Part of a small language model's weights: MLP 384 tanh GELU.
Each number is 500 + 50 x the weight over its row's rms, rounded and kept within 0 to 999. Layers, rows and columns count from 0. Numbers have three digits each. The size before them is the row's rms in percent of the matrix's.

# layer 2 MLP up, 384x64, rms 0.446, rows 272-378, columns 0-63
096:568493580530454503508592467494502517500376450499533537485461488471429474476576408562559415442440547577513550452548511622555549457554519500537530516494441500547452482519538554472495397482467468
156:559503489559532489363516508511559454568367477505390516573468508535501511546463596494533454532522476536418466510467483474524522490501581506443527522584534560491499539565579541452409550497535549
138:481496559478582477535535474465452512589456507526454472498506572485448552526510547432393439499609474477451537451453561530499535501594494417493544630486413494422511564486528502449453447529527566
070:498439457571515578524475566558412532389462505455506375487471489541481479489456440536436585539474499423501468555417497467464486475511460547470536442495465497397437540547579494496426494494407521
111:461601526524476614529515407522465608559571539516480490515546478443420474528535514454429574530522517551466475504477461448572553434533481426419548495583510475550486471562519543518426469416502465
108:533570457522542408404457435503579429506468453499474515506463474514508478491513509511459503473534549485533572506514410503450577622588518583477563479524539611439479543457571484587482502562448540
110:497528482513624538610527485513481574534390426525468495559561512557431394580486438449455493428568488514577477479528526468452522523489560446449497533469507441491450500470522557556507476450405531
061:501556459503473552560502398490467506519520487578603540448462501385555457584450498500452499493515574564490514399481573473475559455541498493454517434365543490494576547447509542490542466516513574
083:526509525503580510549504556463505509573415451411505507526513439491504541557508416522550516587519481454457536479365497455457460440428560445492481500523393522558459531535513510501461389545456398
062:483476459472606413491495548479547489458481429406498477589471472548468507513472549524545418515398468460441531551437559451503457442428470540520470540523480481465610529405546563538500590441526504
047:481585446574548568465498444534528573472463452482592471499417489456526496501396541512537481501442569576532580543514455510409469432592507509486425485487468521480583501488533474433487385503441471
058:496587572451518478490524557444511505470540460547453520446455516609450521475497454474541586460453496388577465625573517458566502620558520453460572536528478479513443459542541479542474526465501465
108:488469475470579406486489478570530505452511511446501499534502596455509577596367563489526547417493546416379443525470543488468521520447533550512513442455505560462494567523578559497479547490544544
104:497583537526563524566605500535457527469561495508496520554515472504447480581526530456544479458514468450637485529524518417460449498487465571462507499500450504527437385379477480513549474601499412
083:522519434502508522471504547518448493535559471485377436580430446544523519469507425508455552404388404502442521448550561481490538516491445545434553506547513512456488531579424441453452597487531492
025:479491585501412545456490461473353469514500486511532510512449462533408439498514493551488576527491399490434540507577463468496489539516428447516555482434523418479523539596508486577393519444443465
115:518662454472380411490466527475566463432485529439454572460467466554485519482464526534547500447462504514576564494566523509430470522529448543498506386419509563419532528526436504501492467513476482
117:546516528399504487478507523455538513547472431468556523457489573418543549493490590460489550441453537451545478557446505492435575553505589493562578503557456520502551352435544502522581548492475447
107:532537495542543568550514502432484489516541545616528437453490484489547452502462414470376489447517432557449496407566483517523514424541483462493562468468539483600504555414556515540421426510552450
129:534488546407469504612527471464503516514578451496508561474494562449447530530446513509401507500480473423475382410498573500525530426498478470533615567462491391511514500514533464548551581513453462
049:498503555449417494453581488471450548422467434632535440494450462568461488500578511527619587489452513557484460602503469430513467592593467533447559473498531513478496475512501460538502454525477513
045:511445479477423468478425579476463556476479508459424475441383502605482547388543468538508458547466461477465541477430580438497545455391539496519490547509510558516476518509561505488509496455371464
085:518563453638551505515456462491503400520413442499525457512588498552553475492542406477471426525511486556434481471489558512465487556512575394488506444534575503531538532476602511587535446481516530
094:446524481457486526568517462476511455531463487561550560487452516396544474504449506502355474498580539458475519400505563481543597442581522483478544484358478477509553528402504452456517526523526533
149:493485473580518542561450479519436452437434532516587511458537424473554499493465434474424435529521542609543550444540436497513487464496582481432456416439544467539598494513544495536543427564416473
114:414494556465587596527480397517486494564493500461547442561495529518537500436508509438467475554537520490549467510434440407541579436460403601486509485561460519464448519413537537492527604504519460
095:475472554574538488597562529465516526479513449472538506465515508602503487479481537579479476495466493469533458579470544517464444497503377571554432536620415520440547377459554507545459489438509457
195:492517534488578569576601436508473494482549504501577475553537556542408449553435554422490525487522473508512492507509469417554527390542538562549555551561499440564492482407528514510555578586454494
079:465604535555607577572450483467580588485483549561557499493447552475404494567426499460521504498469493503493449553466416427523440442519455481496533511483484535500588491487546477456435486546432406
124:540558471379544543558562481390479576518568452460523464506372564509435434467474585522520546486423489501537443532554541498508580498502528453530557517514396551495439460483510472531539494465460453
117:409622529463532564447442427487498586585590500500467409469450528443553589469440520524493445557490465466511519533502523542502493494518507459456553613557479546451500439567536479528479498406543502
044:483514504500395508560547492443438516441451424626558504446420475465463469467567463535462507482475482533456506455519505556457491511598449514485600425391571471538514542469540413498561469529470554
074:419435581607504493445540521572483515439479536405540487488438529548545580416522557502501566556541411482521454606493505434528560574468472485446491468498455517398525501481530511489495524550410508
039:501539537592491581534500389451469550509533560503554621435546502456541506564437517553450439518497492562521487477526461502477512450542541444433424467405498467544600520538473525483540416538477413
078:501550436525499602539486428514485568504505515440480500512584502454553560608477495536466444508473558559481611440534489523450555461454494461523432567431642463557524477581512542437465523478465485
107:483550546397480569597525500492532553528510431619476485511462578489513555508531448471485565554498415411521455419484585456494543482522466459449654594492502448509477498482503464479495478521468514
086:559548536510439545483478475501435485556514368536492546466504531453550541460556601468491474537497446569545508533456594467505520464518479431527625493579546550538605549503530484535597542482564496
097:506489585528515509456527525531498604548497514475526561474528552373396515533450565474564489474473485441557469510501532430589507453490514469510606553541449477530461460458482515411558612514434437
065:470524483528442537564551484449429471463345457554583499504492555451533477541522480558492480547566475510402563379562491480458510583563485475503536522404546462444476499477479402484512477557510488
086:553531508537480598557538436466519548520604491595527465442485550464488456541485446403408519508489511625504468471541457513493534427543541514489494428486525472586575547542563522532543387527523487
126:520462518591558516397485472562609559528456533430476492443488486469533599493508552516542541538431497501594478523453628504426529509508477563471479457460382525455588488555539517479505474466457518
074:492532599418511520566487511515394566508551507479519564476486544509485521508514554520543541497403495448601466533516573436532536563453548410505597562478501407493438420566449555473524522488470434
109:477431517583530530522541440487425477529465454429514514583471499538484584407417570459482382514467489515530521465485521504535496484505467521572491520541388418540476470525584567435446566510464408
170:499527484478437591404468579443577524565537471538521514406480553546533570479515459508479582563381457487511464482439595455443508553565451463473537513484396458498426471537498575535486483484476490
078:448489418416462406429574452541504517566516513416524524555468554509513555513474483457596455552471512417449561471478496418548541458379472511476464514492476563393507486461529581501569529474520473
069:448556471496505549574476544444538404440500462554543477508492482490517441518459469574437616448499539553455531530540523518381467542482474545467420447483478520439531516401491389622478487472513499
094:447484469486497472525540415534511588552542473420508531574552560532513481428492564530522497536455475385517509434372534496432488521435496577500537479604484508482481515509568577436514607459451520
127:535645424584569463440458467465511570397541472535534551456507500486492474516460477539534505423508514614492503514518396525394557513529500519524509535544592533488530479466511425484516422474467553
102:563512540554513519636584444489409519511453526551456511572429491456391466521530469488495527430536551566498465422564511514514523498588429514423554434532555506541500515488503589472411527467503474
076:467486434503477477398598499521457478553487465507494529448433492502498494455468537508516463437425442549471511514636540497480502467539473527471482444457536519449538512613412511515465593366431575
057:464519586487462458490562541452438505459525474568520497473487561607499501477544516538626569545416480529598499563497447514483448618518508529528537445467504435446475448563514438526600516537434515
028:488511570492509449590521448414467522477490518678495528434492452470454477569428549456479495406452524554518456516446482522517535374510540493467529491525524535550553510409530482509511513583495416
092:521453486509514562525498483467473560519439449545486429493581440427482450467526422491517458433525468559495429507445432500478495511478454605442564446478492527579562529621529556367477493420509535
054:456472542387433430510527508440431418535460460478504551503459514534459463429575567421551510466435426488478536537425487550534517488422582439528600556472433446524487492571539528472562503532446513
134:495527572470548558521498517456469579515414561422581485523538540502529481435495495524557570530499446458491516468529517448507559540516594353533589529457483483485414478493446491492456573483539373
093:526469466473465506476488495510512503455517471406510483462511432521499493554477594529518551494426547508563587540369453496510508416393385577535396577515524521436545546471505599504485473485463482
097:457479560459494506506477463493577528578534446427473513441467517538455549561487542607379451528529416513466441385515537491538486413461495518525510586466405479452586487548525533520532530450431472
094:531446593503548504558573473482575593573394474486437521498542533501425559517524490382478489448508528445486450499397422520469572506508435476531524524501490541557383508523468551454455563529474505
092:485527499457435547534540480433478496587478437498485555482534535532543510548473513425485435515599539494490468410450432408502429558496579568458471547418532428488487487460512504553474605508529369
095:431547548484468514587480477573441536481449546521488479473586542538501622540574415502490463502455462473524468540429574408620496508553555411485494517430504502492489388543477538437504499487534483
099:545548491529537458469439494556522545552441445513453508416553472493559561498408513482416448473473529485464485518502658546402478493512548526462457469475464535503526536568435572471551501381549569
159:460521552490594578461537426517553494469542537506464518418518443525483515523462632490537455486493601441563447458414426563511561464439463520500582581516507525465465531470438496416513515503407497
080:480453551594471454457506570501432451426409500509446535535530493540504521436513494508394500421488450450417445512531547532476455479559405503531552522447496474496570531500529420540434571405472591
128:545525526355396414505512612518536451498461452490513472449529500552529576493515474534517510492459543410590557452406531505459456519525557501578551508441495613414495509476495477531526468499529505
025:530524521453526619554542451494475570518503493568668428488497445530462460501495454442481509541446509556405537481443474421482533428522500509479492448510470447565559548478527474567471435597492446
098:489429537485430461534495530485462456444501508546502591472507465495482621479564504481589420434506510474469508516392500531548449449543495566487543515411394437469506488492543627575539578490473487
070:551507439535476483534553524437517497481456532432546599557485471446531496483454470505521589362517514446537494487438496538586495494523535524498588478417448547441559589464599436496550523507397514
073:511549484507486579506562539538498515608488467544546436558464412525431533553547486466450583615386535491451453618450466463557504511551493507463481498532489457493523470520590473573501527427554474
086:479491482514477464540561583588491515484455437570527560505501543560466515527661358446478507508438499496530531454527502462507519533519528432437513429409492553516520601488420477478485491521585484
148:487518441392488469547542574437623438494526391532508480477460550458537514505509577490524529461484591592526562510489475539441491512540524506465540466458460632490544521437528425521601466519511488
107:577576510593568539492443510513508480497452563504500438495475505503512515507422531498469468477583435524452515496542512535515428474531533570433509439382436579488543539479606609525512399436487560
097:576521541513456520442504617501545392542558472497474506420453521510468607434572522498535489551473492472402441563453513531488501527469578497525569500511417514477399563555571521455544523434534522
098:559422498494461467517517492569458440494538431441327470494448519483491555563560467527527535492480470506489583550430511574403534503523437534526542476509436549457460498588585453468559486496539568
082:493475523484440536397444466578415568418478410426514496461445507524438507489590495582566507497411517435473520599516539446530551565510433501489471506552542570411465488518492509554521531434499453
154:557511567564574515436455460569563494472556509502400521578423566506543578509450498513507453520471475502524534534506486398534450461523384586505502473515416598433471517465578469525440512470490554
095:476439504455618551479520422490529496482420549447455515593484512460449556500398561464528527435515482525543478430475510487542503461398512569511451523511457491437531457539526633540449569450422481
047:504531479431470472514541534444458506493483511615461466509463373505468493436512538542501493439456478460504491533536568508532513539627478515428642412428563547521471564436524448524523485476548576
115:446470629508490493452546474560466520457488460522497517506584521484578524579437450453411522518567452497646504462515502449627469497565464552503571522491420437472535453454511552506510543538474493
121:538465467501465408540450549515512443565467540502509520485490547443412526502490417584460530488436565525542651526479441547533549550443498490485444535456465533540414522547593582530505555426457463
066:537585553576596503609543464443549482526463466645490445479473481436449408536535466434454553459494542630490483466539499485466547460554547502453542459492509522555465506488484474504558518525517577
083:497510502450588415564611584523484489559553486493406516544486499510418508462513461453591510457517484440513500598567507528476559545478524494504581464501394536455434522498603480498488462532602478
099:514548517523572535543469546420572599543432467502518453544469465552446517527522487564517563572512501429442492541377478455487484463474497491472499578565398566501424475574488478454442423503470413
107:399527518507532531401543430565457485556497537467505485505535504537490470525426631530465476513446499487496449591560518506579497418568489592425529536463516543441529424395502502537507562438477456
123:452537480586565586461489446456570539504487536452566527499524480471416514523463549479574606507418561516554501548419486502451516445446480510497439525498398521431541505489451557491559421527493379
093:555481479513466537528555510507453418454480504610570417543481522482443484483503428484407397451527484579447561431483444565531515476479496557523552485495498511516627593431596535536485509545523527
135:561458578543565446460442404510509420500434548533504491484545501506504516511458470534516521490444510566435521422420543597427534445518536524547526410499519472535585606593537475509507427475574547
071:454488490465501435485436461480466489524479468455477580484494412472510558487468505427468426486436475489488475647495574483495536429503508428378530429427576542527546413455492500501610466490539453
076:402503471470540489461514520525521476499425510425476578530490393441535557522452540540436463481570537415413520429490616486582573529503441512428541529492518552453449504425452419468478505440502533
078:554528500430543485545471470446420517563457564531537535464428461518517505592373472481506481508393482462442524555474482538428562473414522528468427470507442562461485555478525511590528489542588415
071:511540566524572464560545481491505470447439473671536485554446528513446393485495449406559501417465477595497496514573419522534509532516566580469443468503419509517537528507559529527516496539510523
134:431475571542568544519485458536561430585516581438403504479502492514465492468386524474446412482442494534518524485497516508453533459565508524556471565510480505455577594494569593530410548471516578
146:478514506548586522484504427522569497426479462509555470445439408498552405507448561543524546422546517521502460492462444565533534504501455538435512529466502605371522516442534513408414449501500575
042:424490540525498514521502423490534567472575475473467628495514507500490548515434569476533505490415565552581490641434472483508467452445448552533469444470500482537571461547503496497576468495370457
106:507435623514497409503550509443513486409375477576519476498585483571498488491538431489487511466486458520492437519427388517545406509464503515503595548508487541569522517482573446520531532512417504
067:472528458456460536424490441456586538490437443465600503514577355459507441506512460474526544493429534515524550531414443495489558484483493519455432452521545570514500537441462520540511378482497402
186:515469590414583498505535487442437503548515539550515468482446556516432441499454603472543575524500476412509451567488539487525587536478476466451583580495445521423458486428468482424466586501417489
110:505583453480531527503475570460499571576542436462516498477450495454592622509460502452471436516479433581472541445504569522455503459505545361464508511599544537487484451560494501462415451495573478
091:523550491509549564528504457456457450429472478631615443599462485484455382560501488550475523497596462575415533407547455452474539528503532534464521497462521508479512506463485507462417476568523464
072:428506470511500597598474393508514562587475492544612477528531431455537425501495545544440421540439456491447515491437577419482508467425541486491461439526463506540506518490509571502473472498547392
081:492511460421398544509501483396496493548482455325553506575455520467490568504571538518530459544402410493472524472391444505468474506506519462522507467487502532458480518591548491501558541479569524
068:539498544473488526555547515422516452457516499610524481457496554513528497580468503453386585448570467462442470450557494534507550473560496508530632565417542473522581519487553410501507505591520551
101:403524594416488537534526478496397509528449508590495521502517428406411505483514536501497433504470534512553423467518598467470514493516555520426569403540396471546530483483440543514548568458506487
063:365517529491521451428484477530404485483496508487480552487477495547510569457504573591532442453417478430565519564486519483496526593445514432519540530429512484383475461499465402459546584503481451
097:501499548510397531478477532547424548566501519488465570474430482610447536426545504472538420574469520480536519563425467433571485473479486572533456464517472576476405520479536579525526594406501509
060:519526453466518442568539567453545483473440507540585489619533445545432441494494486538513585424491407507569519467504521447502434554407469641519497519487500493486560530485510557493535590495458431
078:467455497575623540593514498486443537480479479446445498447505562506501463531483451402490493458561516497405486525481442414454507600499559468532624524437544468480489451555536475472500500614460545
101:556541521563537420474434512558471439512483511466519540485506422465512493489450562499408502460566530537456499579471489556498581537446533522453632468471491591411514537472508598405491598473490468
# layer 2 MLP down (transposed), 384x64, rms 0.354, rows 272-378, columns 0-63
101:582535522521529467515428483491532521442449477572513527468551460530391376472602499594587515440482537511478511396573486524529563528500498530454409431479449538536496505553558520459442448541461519
183:492493522442465441506549425470561461675485473464466498434537440482547513432485532595549539586523487510435493482459438517533401553467547495519476542528539586415433471494500542498536484450506425
132:490388448492516539480529521467500478609429479481425454457536557467532575512453424464455452400615470521503537510426539530483456475569513463463538571457448494440473567466438509454443399517504470
058:497483434565392491559547552616533522485534540447534414536511568598566518501512449526460597586515483457436456537481533436526486504549427453540579501440399501470496496528532543489452566495507516
108:488550452477486581510454477446458565538554526520465503539559474419518491523500579471444587544554493567507459462457435421531532469516464387457491458544563500610506459567493587580436459433541451
102:566427545515496520389528621563533435540458404488451491534515548440526487486452469480496517584531464550517568492456529581480466564445545602514558526449395508506462516395544473510510479515518468
132:516470481444482460511435499529596492494401420555499539500503449479545459581504512566422498498472498539514522517594514466557568528505477560557424435521449445518503523501577499511527532404495675
052:521594419513465566554554499470561519513530439575542510481523543384544461500513550536462544514530581571525508420527548551539538528515521507490524450422559469521581628507542538586539496590516530
081:556545567512486485499418519553542533527415498469551553542486511550552587516528571451513533572431518554516569457409505573383461552467500459548479570567480522475415533512457480449447521541558409
073:555493508500550478474500525599570559540496454458549578559555475632538616544520538515580509533474451443543540556549526532499503533523546589570488577533511543491530591514548568520526540465563549
057:553547490606535550498547549484558551532549505493619560487453535512514499573469529472508519574470527637529597494498525528441492545591494548567513482527499475591551496590577540562553475529504523
050:546499580453418477443589529419517507541579667556485507476486517544483526483530444475517597415493504484540430602510501452520525549529494418438508531558474539549519436547478438500473546480479503
143:436455505498540541507505490584375510502471431527536514523485484464404600477497454490469520547548481429414450605495506483574445525476475494480568493595386520608472478530577458485504487495534542
109:601570611529499526546584590575503555568557443562505543528522426541503474560561543569581569475414513490554543543544570466476464490534505456437518514486513550505493460506413467492460542550453500
083:527558400513584527534479455610520469439548488552458455526489485472559540451537456523534482560437413462458528532558537502566470566552502600585488502573538509536540543531600586503529442540509559
028:514429572452420536532567500487411495486520491519448439494410544461464529525476483457522473528506403470422538543553520501523391577546516453456580545448506424434491495598466567546462470459448422
098:552533583549452520522626492567483501607513535411492556525544513588561525463539559468560530508477551408515551580511429556568561564478494563526476557464444491525484569519506517548498501504509409
106:491452422544395439484453431477563491618493460535522483524398583504517515454584547531501606451522531461488518536487524484508533503584539482600505449487462491539455453427428444525501508511430422
123:576583551520604543489486567395526520457467535625462489438486466426565434460514437514464517469542466512484456469536534489542507433557410458483506480429571472604547472455556450505502471552481484
121:455474484491394485597509515507549495529570495522480426440460462469499444529485471430481463506493410426519522440495537431459487421503432498586548526444549465564557478459448357553530541589487456
061:529582605494477520521582545492504548490552556592532490497511532564543465498568548544572581501484590579510516602519527529526529564563534542532554520548530541540544539581563447600562521541534508
044:502531478467489513445496546502455442534532419506521487564550485541633607577513442565526521508528453549494537416467541524391439459516482439537510507514542500444523526420566500490440586435597450
077:430459496514523573464427502539570535521504489527532510561493443486567448432459580519478503499532436497472476453536465446474621490466551634529526474523463519484408521521437443489522645577541527
088:527498420454460478563549504478533482449435428527510442458513494323511511472454511499381472534538513463471456370529561506525484530503520439493520477393539466457563515452494411516512492571512533
124:520554506580577605452487465531487572423459545530582558487503490514472524501459523468605409472489550574505386555460440449519571546448490506461459435512537544488399465563484512465450493548536468
109:467479598585475495543368481469497507563455503478465441490552476579584467417513415493442564527507579570468411487452447455418499538559486516512525483457569474535460501526444478520514533496580576
086:510516466598499467519436502468483472513567491448601593517506530533475597469540532542511508520430440510498486562493517340467452507546480512595416595500523529548480409443526492461484576447496483
206:546500398545351492483581581502524459506519502510468497487550454570521510534572351523603533484508449521490550515501535419493521470495579459469428502482565490557478518488430496533497456445483425
091:509549470542584495553548538449511569540564586561511488482473419506550474517485518526444623570521468538462507539541545524515574500550550587510455528484433456611448567623526515520578502522492517
101:515462414505418468484515554517523506489598489516530453509467449467476473526440508475578386496437548473535522558448437500527604507546435560524541536561492576478481438559493492488444614509555381
120:491377436519515485398506528495526490461445503437566568506542532477439616435476525451529447475447498466535519484516509366426551488546463491431450504568503510440480481441453489398554457436493508
046:507593547428474514560589535387474547422469454605507518419542497539522387463543501542499553525500562488480480485534560510505489542551472540516541466488560489540566581512541399566560489572507531
063:455481472617474495585490569503476459409498589444554492476464492582540514396504475380499575519564430482540486546505452468459516507481500520479430508499498483421542427512495401550492433513434445
038:477477489482443493502449423450432520487491524467504498417448443400496481499415473479463406507498464560498479456506449481481500469501508399412436446423529412515546441508430454467501406536410391
091:441492486494468511558445481398486495376512605477476541520485491475579450571515468443444534589496484563477458474547596552427439504525497456555514550521604409538507415541535450471511515549529499
102:487616480488446499550490507431472473516560447630434476480507523569511553543534395512497465486596517435442586464468544462516480456498478396567472521554497475550472489389455435539482507454516453
083:503530558462460529453537470426446464549479428539479555456550468470494425419544597493501531548514427549538560500501529428494567450517523428444573440571528525598506551492532430547582465554406471
089:447440453487531495502507390463488524461501481453478495460489524562475528422515432548485477570564524412430401448388509551531568600448538517466466562479529560521431481516486527491410572550570463
060:489555538559473554531530533384453490457395469513528488467536539428528390508535545553523510538515518490403514405542521584492548579548530456533509525452512425450469522474451405483447433577457472
077:498570492503472579514464455394469517519605548549507493396507504460528395518463451471417532485478495577528472444466442524503548475541416503465464396498556508579612538581494511538527446533491471
119:495462510527442489497494438566617520466451530448559509408470568505431586398492429463527517575408442474529436417477507527396468518520499461488430452524446502431443507511525538465539499475422535
074:515520564406435523485489477488448521556510584520408512533536505515447627481449461470535467487454504457628492569495529413433525590426517498539510578418538446500491471536428415498526479463516488
150:515464440443462505544606525403498552477501525510533504592577482528486491552474528464539573498489540498574471449464605519530577534399515506546519521463460473505457554505553552504395517634450443
150:499468538466478541470521455615520449476547529429479460487476508523549434458501482501606571558443440422449508493478503624552434567439498509470528467492472548462432480538576622484463474445585486
077:426410403454553474501390499613522465598472530552516542497437564567489532479511486442517494534512471527454547491557550466478535452495509413538467533556429480444459483471530600545541402473472528
076:434440465426554500518416482514426527468459477519450479479472559500439460529473517405490482475496471551493462502569596519490535485537493449488563623447444586544492407513400554490585580497441468
097:505462407523419488506427466596483422573529475447522496466540513565563547480514561497527556510453469458488499476429553567386448485480535542462547482570484512572495457555452510412488555435545612
115:459565480580485481480519453450496514448482538564559471538501558436491333444503466483448453383595486462479527495478404455521515439481516463563466504433518426543435466477499505571549449538442489
110:527554520639514551548588517580511498494523529508487469493602535520513463561513503585533553504474549510460469509493511435534644541580522503488546464473563612586503532565569557529469532521503518
080:505538511461499488436340500461471479494495534464450546514520478442524486387485488597514512538484510557490480484471562559414424583526445423477557462529514508486518516408460501495532605566565585
071:555542598531493527522551527491509539534540569549551556479518569629546468476555516528601550562483566578572514564507532525507500581552520542547557507535467513477548518573547462575600475581487499
029:492476522415498496536491503476542518536642544639445494454526482494479477568464562494583466516479549543536537571468529506558514499492543402439483496456586588505530533479542469522570520592464410
089:507511457520447516562490493502477534552465485552478580484555482461460449505583487560552461499526570492593554543568493496447433472551539608535552488487498535568519640540554614428557517466427525
068:532527520520550497538539488600497527558553524522511576576524487587520544486612546506518534572467501559570509621501573493525528534492600433532548574533537507477548563551509568498570560572543549
119:523445547494593593473446525447423569476447623446575512548525527484548474428451418512539490451519536582535437488581471499506523476493531397483566482456513457544524481462460486534507608459453466
079:470474419452464487428422466556460459529583420365526521547477461538481516552509559506541479537451487480478522499400401484426498398419441519509433511476543488475476546491529605473467468446482522
107:461472533457474534577541500462552515525535514524541552476549527479446503540595519522493493464613566493538494430540485617606528543510444540503515484522493483489435558576551475648548558440427542
086:536437432464525574522465537467587564465474405475504509552584459483519539565511541496423518476556522524473584444484350498444465548485515575449517551438530598519459563551436543528533469513529491
102:503518429445489518549434480546568540426494418463550534554482499519474552497558643524514417447437464471576476521516470480485445529537572443472410472469518539502546577436531533477530379541448461
082:554433588409558509569508450526541555412515530471526534506586503458539534478501484447465396484491484443610465494481571464538518527408560479495524531424469492557496469528541458359517440502543494
098:516448445510474465572610540534491468592464460513504525560469476465462536490526525490484520397465444528442435514491571357537436463489596453455502475464430582544536519505518483453436538480584572
149:460504404498505410546475503472448441475533448445549444577499571434527486546533386513456514517493356518556441513554511457548505429429472452449402495516483501469498469453618523527497498529513457
075:475437564487538512478501540470468422377413422518491611421485427497486495534502513480462601458584435415448488533504550517510452519531477547405548459509483541483514461493464419441550550495486575
116:502525487517473449544589522448545458483563511608510455416527591421527442517515450557419550462464603533480547513494535496601538491556489537541514508430465466549516441430416498571462459468448430
038:439391448447510561475509510509435530462447523498470424414457461449433482487393476390496480495468502465482499508441459456477386489508514448445496474407479453441499438509449534466475447423450406
093:477506425531593540487525477502497433426562536527551548551523562437508502547614478496528459463571535584465521502593444504519516476556527445434444535541484452549541411447455523530551485598529399
073:466485517555454448584555566403517454442471516524508539507456517453498520535457503530560563408530565439481478516439572531537405496542431557420513516502500488413574520427622509478582484540459534
087:493444457457465472545479463526516506513466552423442418438410412452435456516511462430464480480438473427448459484427423417558443543475480482477493528434485447474438374512453443439435489470456470
083:440487486547559531528545476426500502496557549554530606499533507550467398565481494470514526469550507391511495553577542465567571473470558423534570538487531499553514537468580406554459583591466474
136:469533472495489443549479600356595416570462416496482471562485524504545534423465534487536474455472432540466541451502476504504464520526480525519424403451491415541439479455517485500538441544480609
128:455560564539511513575546508501503437533475490443470466411505546452407511487545525531427484500521558623562489492522609474455450620530443518420441506453462493445561475453524420526491449469557542
090:573552554561503511516415455609481402521473551449494509532437506497460497507629589503528452494518568541405432557508500568524544544458495537482492555535489464510385551453552534532553510512569507
098:452461561524550485483523516548513468491528588506380495466529528550479548514442523422473477496416487559582450533519514443459362456430452541506556521508519540552537526375582502494564546543565526
072:513477525477460471472538426514419544453413442470484529478523446573470521534575446514517492514439494440474604546553523442458475534519521467427448378553477479446418540485442601557486471391460516
185:458470520509497525470457598507526556511596586527534454450468532569452500497603459465465521562406489511532459548552527566461458546592484481436462495490446437400531502393560558531505482546520418
113:554449518504551474491485484490474543471415481492522598507533583466507614522481504485517601557535525558507470411538529504450401605476470573449473533553510451477475488530585534558537455470555621
051:538570518447489527563587578447454551478478502603464513485578477513541472476525537563549588497521543503467446515552592512563526556569512507486617512502561511516538582536561426528561529514604537
099:483547455521390453506576476499518454535540512524459456518581505477583506535544363531521504454525474551524434579583525492581558528530510458457514487415487430470460459469391508437447574486513431
116:565532474542404457510433475485515501465537585470611469556450488415457548483505376460434481399540525521540467576595419438570445479517508493480500455415470479511547455484531496551550485521517502
065:515607530522583535534503502382507504465458484590459453433500475433491392499590485458450580419477511523409422485461542509486493522564487532524514416499526530562494561517509422561539554516567508
073:560557643437538484472542478516535465443409515586431450444438538496476519507517462470543512494525462427544461586557575513517528543425523479442464407469478523544427562483539576478457459557546476
092:555593505526543549457484519541526576519493561490492521501508408520537665553532516544473588496495450535498528566421504486388524511560454413528504521562448528598465499533499527427489518500545431
107:486472414472496545501486444610471535510382462471513427605503473506487432492545494466465478606557546454558584545591442499499538493560514525504470525403605504543518553525455502531555471457554513
096:466463534581559576549391531508455501557489430512526578510464562542448550482442521482431471502496459572489605492477521382459448433506455453509366456489500457557505437500458538525565484485494541
100:447503451472532475530482523443507468466534458620527431510541485529505349468468499547422477486557497480527528427534505541565506454491432530547435438424576511525618605419530483549479526512484533
126:502567505508429515473479482460436516557575494515514550471516479579499560493511538514599540471476536526523434530590572482445530516334552428507483480608485575549430542497447477464540506507453410
071:452495453450510532554574427594548498465510552498513609468533503507528627482455498479552479526535492519563538654559602448513489489540524493468529514547573498548554465486574531485581468458494556
062:474466458448513467544476489574475486473465456484506540570572463444488571478424566578495480494532461412410443446566616464509497482515487452407540568462565502393489424459493432424447495487491529
094:515542454439462466475491478507549403512489447433542470603566477535463483490497456563444467540486596569510553538537505436475466478377578564506486472581613535575508481495464449506430576452502502
057:536535545543524480540572515432507503547500589643487456473482540535538433512574515501587493445386486524462497545479443554575474558534587523510441441499423564546534618516552505494498515493523470
155:548543508463590481476486468476452541486485496496490568443410434547523530567536508548522508475532579494545425483508471567374508448521552534530509557461369432410477416574448510460436437477484493
140:495587496533498473547575516515465457399518512415539446499514558441523549509531479507359491578427516497504451428497519518535577522492474530476488524526528510364559421425536469496485381459477481
052:427438467473412460465458397468478454452549473466436461382436483509465444501470478445509507497397453508520552499421412481432438488457443510467420457475492468480516450515475456488519416484392451
119:494494519560491484493464564520527397454426424553505435416504408587525380515545466454539468401494511455434525545482464479533478534548559525503471501453511535582452554468590383450500514511501502
058:505518501469499481460588427557575583492480399437508547476608487458537513486488512528484535569511519524478499517474432471544511509498499516338495451568521646495566474454537536540590540520521488
175:463531523517525490485532560425413471530515506503496489477440512457437408510573486545578594479519429365510420512558570427529537539465487569524554524503440519412464442459487473426407533459483479
092:513425530526539473472425476523469600557501584493517511522451542568551679487532525492570511497476508556494592484485491494448575462535541383423476581568516506503503497489499545447434467500456468
093:513569437470546535527556510455532559409418512610576375496516493453556334538548482528510534493503497483409493412516550527527541527536532473519461501492555479533544539476524446511436466531462480
063:549592466465464563543481460613483583530444513559581557545488497437568497536554481558557463564544494598477524524500519426527466472483488476475538453506578433546536455503421564567590560514455474
086:480493458503481498521525382433523517541520561536420393407449540529447585498489452488499461518482509522443448568441518538521475484457419508480588509540501494505567510415538488422496474618591573
071:535521562477512474540583609409513518530542522595501470470542525507577498556498518505450572484600532478504502495539566560561584465565542465559558583491580501578561566529549461508511522592509542
082:522482490497340491491468438512478419551572485558491443447540557434429535433494480503473452532475498478537474464559504489426449583508533483392480406455536552444487540538402521536476537476586516
060:502487579469512454505486495494476472459448586522483572492492463486533475447574565515574506520428507475518452628447538447447417537456557450511580578466464486420468410488467394482587490554474440
086:558483427521542459566429445496468466519529501438420465539419488611502431548490542427498516458490466503447483515474441520460444530558423578442455552522458532502454497428383412462446506523545576
060:545499530446519492522474557380501500470435458517516492474489463523472324431497458531573563421444483403492403467417553437474491464514449572530440511461527517475491537444555519477501480443449473
075:467471515528518466474565481460498403455489413517383367472474470474561447425591534438467524461464499445495532507460435554461496537556538479507493506489447399395421538515483470478485566485540440
109:433521493496516529480533497650493414529474522412442493601543504478527550444462486546542455487531459566487449529478491490515475486443618518418504468621580521538437518525555549446468542495559551